Weights of a small GPT-style language model, trained from scratch on English Wikipedia: vocabulary 4096, capped logits.
Each number is 128 + 24 x the weight over the matrix's rms, rounded and kept within 0 to 255. Layers, rows and columns count from 0. Numbers have three digits each.

# k: layer 4 attention key, 256x256, rms 0.0971, rows 25-71, columns 0-63
# q: layer 4 attention query, 256x256, rms 0.101, rows 26-71, columns 0-63
k25:141135116143191159134163134166112089119125110150110136121169104146152137128115120100118143150111132089167107122105071130143107056131094147117141161146098116126116086096096136140154113125095102
q26:107083164152128125169129154147107096124136159127120136139115123123135125121107081130137115145129121121120085172131122143153114131098130135137133130131144168142186128100083109123126123091119077
k26:154138153087117103141116143135132168125138115161146086105154156117123140157108120124142126124136105124121144136129113138126195138180089113155143122159124145101140151113142119117155097138130107
q27:134113068109099125106161118117073129160122129120116118141157108132098130105138125136091162148144152186140123126111102084153134118101122115150180124144146106168119104126122117114117070131130121
k27:163107135145149128153103107143168193122113118085129142149096163154148109141119132142175109143110140130096095132124139096111104108117144122105108106105147113141113098070141190145130159124123140
q28:176194133127173067073090135189113141152157147130129158107091113131133146159119103119121093152093106120138136087146130105114148091114140137093146121151115155097140129130133157128061088120165144
k28:115107113115140148140157117131121158111114120105171137138088113156112170129106137140150158126132169120101137163133121126107086154127107155133112114116107112141128144095136120145102129128105117
q29:114149121138071157145116118155080130123124126133117130175133174106155142153136138128130129134176161154119121108175096118145118139120129117140118159114112150156165150163157143120138126130102085
k29:132102141162126140118126172080181100122103142110137135139192113156133121107120135090102136073139104116109141164099140134116160150159147143118158170148145125128095097126143109104137136120121182
q30:160111124151102127177111107142175145103109112105147148116112090115123105104150159164140132143147096102095143155108140108053113181130105133104127131118119118154101176142136143158134112116144076
k30:159137104112121098118117128142126153155140159107143145097112164160163169096160161130145112074159096132134101125137131110194146110117153119135156136139131127139103112102136181113068122160089157
q31:057132112160155129160118154115116104097145093139114142119089101137163166117122090113139122161128116077073145144096107109149115105097142142123125119150181113092099144145152155138101141146154126
k31:120128144105155100116106114125117154149128180069176123123118114108183089137126122103161172072109135122135115126171128083141169097130088116155113094118125189151098093094098128164137133140095133
q32:151108087156114084121161134168098156145138096123123153137151124134095134118151139128156125134139144178100129154141169104142160133132101140119064153164159142156111105122136144128093137129153131
k32:145121161099182161135151154136108145125108181125123114145143153132145161148127127165165193169151123118110115106124116144121087105113169109076164146130118128101117145130150145173135138088166112
q33:129127143153124137082149123119145140137165079125112152130147153099113177141058159133134114099131125160113117116124121110131145109124077143113104157116142113139137125130140154154101085155133181
k33:114120140114077117124059128138139126113098160122126127145136156110135092108192117185154121154128174140154158119156145137137153177130142155128108097099150106097118130134172159127145124121107149
q34:094116155158149159125098154155121104134094133140095154153133137161091135114109082135155160117107115118097112130114142146139127118099155118142092155127123139112133109136134151117115127080140131
k34:146111169136159108149163132129122148151118161137146148095124109101124139137111125140124083119127124122155139117159128141144093120115102088101148108143150199135129151102141091126129102093127118
q35:161122082127113149119172109164115124104137165169125144138144147096133137112119106144128109114139131086129145136137142115067128157133116112098121184125183123157129155125105122137116125118096130
k35:104125107128096173128104140072134136123140164136123109129117162119147098133130183151143167164170131147174156122128133090126177108144130145119170137139110156125132110131140135125134131164112103
q36:167093100106145122160145157110129128127103129142147093093152120101132125118080154125099109140156104118078131085129090181092136117144118138124128103109110128136140167138167141103111122134111141
k36:102159139162093085145125138096132113101129124077126122113096147122138116137137099147213103113115136090171147129158125090109121155120170149139138150148161151158126077152073100176117142120144139
q37:109166140185131100136094125089121158135119167084124172101091074120120133133142106118148124156120133130152146147147157095117118096082158111131096112133096104053098092126131114147096129150138150
k37:155143096137146150130188136151123118098141134108112093138182140120140152126118114081104130102130126141104152155094116170111125128133099148095151166168155166172195125132080144135133120160151151
q38:163167137101123118154140105147157121082117141161139105102111137115166109153126156150117168124147167103129132140112129131146125079122118191137143157105134106135165101089111094127127116125097182
k38:157124121134130143157093148134169110139133119159141142138134157120104157123113106143131086151108129135162163140084119116100149157106107108155151144162113100138133119170165150130125092161108154
q39:130134197156117095102124139148140089109125163096123135106124153127111122102127155166158154151147148148156109074146091114112103140147124113128073132116106141125156153125150139119150168093158149
k39:123116091101164109176091122167088147152149153153134133121112107103151116098128105113108128132097139121071142124128152145166150155094135135119114152130136139156111086099078149150101086104120064
q40:147151119111096163066140155162130125151131143130128119107099141132153136089108140161106098136121114119121138131073178111119096125159126125093146150152097143120153110082126097138098140124117124
k40:112108154090150138115116146115102111119112111114107152134128127113119113121107192149123107144172110159152133152153167133110171107130137112162154162111098141122148099153116139080092123120145143
q41:071117129131080123077078096125106140144137131125126145135091128082108140134147111090099079145120137097121151103130104146096074108138136131150118130121122120140111123156088127101151168113145161
k41:167123092097101133161135118091115118122115131110144096121149110106119110159115142158130128109166105130145130129109163142150148112118104107113105105134168145133144143075139156146098102120128091
q42:145146135108106145134145146137105124117099181123105114127140098149122153111108151153096093108105096114088150120150119131138136125129147121146131177103126112083152105186125117160114177120166141
k42:149127113075142143113161127127125113178140095120119147170129118112139136156157106137104155121119105135140106162096126128097114171163116148102120092112155130117111138127126117087118122130109154
q43:164168121136142154133124121134118121152142061120128134128125119136161103150162112121130054113179108093117143108127127145110157120110151111122100187163134161133162140133131132116137106187116102
k43:082134115137068139136130146106100064150154107106142095099118156140161167123137137078151140107127101125125129121145154111141120116164121140123159137158129137123130142135151146125121096170092169
q44:141141187089116121143126145151094151095165131131085077115075108216127147109122110127120093101129142127126104121137079125071119120119120126130144102137124103116136152139140105150145142135116170
k44:146133147131159138090108066098164125177091136158158119161118163130153127124155144153154161164107139175145138145126166165147129121105127109134131093102126072165145112140111107123123119115134139
q45:105144144119137098180120097075149153103109143129155161126149105133193124113141093160080178140154146143178121141154158089111114134132134160115073124130151092107116173113124103129160095134131076
k45:120103119123093141141165099151133139122137135114136130119100147091133119166123143134138082161089139106090142139110180109113146137154132128127115144141105165143165095154113171109089159172141149
q46:152132140147139085153149136108121083130151126140156082159114121108164137177107163156157108139128131130124097190145126136123113153105077131121159143103149090159119122129147104139097119182134143
k46:106144119066132160120146130111147159118148103115110153133087142115129149067146125130119114096116143139134172100091134075111169102140136141112135098124117105127117128152149151128121171068136124
q47:145150134136107111110102102100134135134136117175124064137141147110139067114116158119069129134143087129105112109168126145149179153177148140118140116132127117080141119153144128116140132135137130
k47:121116084161123155160136130122147089131119182092126156129116066165088144062127105138080172120136168126130182146108137114128127126107114091112137110158156128098123145094096117169071131172141176
q48:097129150177142128126142120171100130094100074145144137140147138099094091118134115093087088100104084137141124125105116148174129122128064161150199147157145136132110123146146108132128108113132142
k48:094105130137116129193149185126149103096130179146120123122094109118155153134108106118133155128113145131133157137128130128109154130159179097099137137124120116139152126079145147123152167126134068
q49:169177071117125087137134086128161153136111153085126103146122145113095141181106116112126165167113135135136123131119091124145140163114118108107076103117108104149101144145156139151130124122136103
k49:109139151121144158145065149110104124123109129146125162113120118158155169109136132190176140099103125152125123159116135146109106162122152147151127102103154176121155147108096127129131112114109123
q50:093142108094139106098148132170141136144129099137140120111155122091128148144173128097076099156121103173115122158104101113100118128136128139128194155109114124115126134118110084155168120112139117
k50:160074141154150120169113145127103145120129153165111104124109122149110077113136122149143065146135113144155104102165134155150117154098105124139131123123089097161108103113131166068114145114124136
q51:126115163113106139100107132090137138130119163110138130149117131120094122128145128102127173136111100156096093148147118101134082130146152140147093113119137117092161146097127119152135157174139109
k51:147111136175101164128122138104130142133138114174146155111131139144126109150142080156164063134111165122098195161097148156121131203143115111126133114101162146175119133105120116131126116097123147
q52:085119139159147111126136143093105125106121101153151144118114137115132109120146128112144137118142124119105168158112141093123142082134156143128093109094073163128112133108109103129132132095140080
k52:156119127112157147118127120140122160101130151183149138108163107119125153093138133106111114085118110080124155099115114113115128183119103131130180140163109095088122113159154118110101150148128134
q53:180165088092119134084176137125165175144129143100113126134119162107121116127144164113155141131114131123104156138095126165131138120151103115139110118141162112157100106159136113140128173123107149
k53:091119162139082174158115171125090087116119128137125141169142130142118138115141143114086100155161103150182152083169165149123119087130124147156147131146131119097142160105118107109154149160126093
q54:129127154099092133145116164149122158146093155142141165083125108101164124124122156144153121084111157112160117124144123170118191050162148172126178130092145117152144117132094096155158134136090142
k54:136075137154099082169128124140154127150157164117115060159132124159114115163122096143121128158114128138150140145133114138157086149112125133172139116102135148123148139110166144118114128108147124
q55:138150125117103180141150106150154127100162128140129135117105106112121153139126114143163102147114131125142122153126163127119191108133115135112136184179133156132174145096190092116106127109100077
k55:113136177154139133163134161156133139095081110156161124116142131124126155137088124168106125154133110113153149077142140104129110116131122125121124122077160118116123086152102155146160087135146125
q56:135104094148149141134149107111114138159170146157116150144139128124173110152146065140126135122154113132141109109119151128134150087132075132146146150095120113150154107127104173174145129147109168
k56:170141118137142142097111120151148098096137133125144130112123125107115113148082145091140160130098132098125141150122118159147121100136121070152132139149124137131114124105153116136155113102123067
q57:117132171125152115129129124146129116139112137130128088147152114149145069121111073133146107141142091138125109137100153087115131091138118140158157101151106147101163139141088164079105146155129160
k57:144099097097124153150138110111104097134153144157128143129098168139118140125152167095159125154112113113130121132138083132106116183141124106153111122134134158182116150101160108114111110128141096
q58:133115114153121118190135106122151089111155149159129080094136086129097131132090082154093125127121094181127132118157121144134133090149134175125112072099133127121116114130120174143113104120133128
k58:172105153125108124099151123122122156111117087090138112160125155121127102121125157160122144079109123119117118166141126097123129138122130113150101159116112165110134130096094132131151146144102156
q59:171145119081126135119174088115137169097138128193147148082111153110154143126104184170126112148130093128194108120139124097102163151130110130133099172109155086134151138132149089139103124098085116
k59:106134158154086154112155148183136131143126124109108135171128093115132125155132125132153101122135144124153118154105108135125181129157159125143149119178134133127165144150160123124152110172117141
q60:103119193127150129111131112147128142113127104143114118089155103131141112094119119118119118137088098096123144111108111149122117096105161092160140118088136151126095126072112147097167114159131149
k60:128103123135181145107142127171143094143132095082130124095126158110141103108124136096153161071122114122136093142103135143125161119161138116128147107113092103118183133154098099153135146131133146
q61:133115154108137097097115112088150163132124137170144085103132119150129164132138106113148133107091165099122149108134121130106140175108143107095105120122108123113116108107143114123156116096159140
k61:132148100146121157137107120182127137164167076119124162120110140137128113148130168110127131151130113134132141121108066097085120113109143162104155129151110128163111154142147101131126139116142149
q62:175122129110121116100123160138088153133105088063190158096148107102159132137147147120107114119135107118125126118141169137151119108119161148131105170124126113089142092124177166146128127091123106
k62:117117142139142095165094082134141141107106167154104093161102142123156136118099125138133147117118133148150111128121098084113147134134074124137137136159142160165129144125084137123081148114115156
q63:175125181142156151124083100121146150158137121104110114142126106125123145140140126106124100109166131113138132121129137180127096101153145145114135126147128135105101128158158128163116141119147151
k63:154133090108096130140146124120134111153107114159159125130129091117161142118121165092130114120116131122143170107118145106109158124117123123124146141118110139103135142165096129126115113125096163
q64:053044098185064112110154130137206125121096176138085080146110097148055095066144116152173097123098104122072138122151128154125140119105151125191089101140104109145077146153172099115084181138130104
k64:120121091108125142118093117110134123189132098151071180138115137133139116090148114125128092159107119142131115127117099129107138136115158150144099148106154073110075088123138102126106143151126107
q65:094101146131106101126091160090184117122140130122169121106099111110068094144153138187098105144172129136138143068161080154146131147162183138089069072175067094139079172143172123146132155088114102
k65:113166071121114131085130104126086142102114108135088113150100157169094124095144149138150122141109143133088179137135138143175117113108132117159112077097130134098128162123144173138084092099123111
q66:115115136129152103144177116166169135138132125171100133148188121102118109099134073145120088161127104138101129113152132150087163093159174121147123186103146142170186126143106144141133131131124125
k66:109145124143170099099132111154082103106081094125088101135096139172079122138118160194157123143137122157099126163070129124089088110145103117108139154111139068124096160111086087153140098107095108
q67:131104123124148109116124118162124161166175202119147150119155148140130116118130158115154124096139085112138163153120143171130093142187121118136160090118144152141118127109126129177151146130123140
k67:140165114101142159132139143107144106138152066095116125099169174105097130137114162153120139126116108146137132131081139119148111145107153103150139182136111107100127085095127147163110156142127144
q68:109119137155135131143083154134144138125161093154123158127122097129127109121128135137137119136136126129122108161132119089087129105123101141107077103137116078146127154104140149142109141140119120
k68:119180091146142114130143093075108132125115133085142106140175163131124173116127134111100133110168123159127142135126130131156106114096061123113115138064151178064140103114108121136105128135115100
q69:143119131160109141105158096145162108140167066153116134203119136160153141110094090090096052183115135126107121143131136096121148108120110127152119191129136141130159148157123106110127126142093080
k69:178093142090141128140090116135140163124126105115143120157133102054117082097129141174165118127141147136161102155146082086083119149128122128095154140144139138118105117090144116130121120094125105
q70:162182106085130106086088071075157051142096094127100120121093126118130155144124160125132174163113132114157102097137130133117136162134150138126150083088121098131087137125109129140147146117073112
k70:101124115069144150094139111150126121131106131131146139150077119135142150163155169110101119152147141119141194140141118159104100147094102093146124149137101143140180157127091105130103084139187115
q71:112134131086099124097077159129154173109125119100175143188145132117097131144155128110157140132133123122091137153126134137077111130119122130121127117115129176121158127129148088104149115088139117
k71:074097143111145122182184103143130086091100165135103122086084161124166139091120112169127102129178080141166159139093146154103132147128104155139132165121102127126118127152199149120135067177116094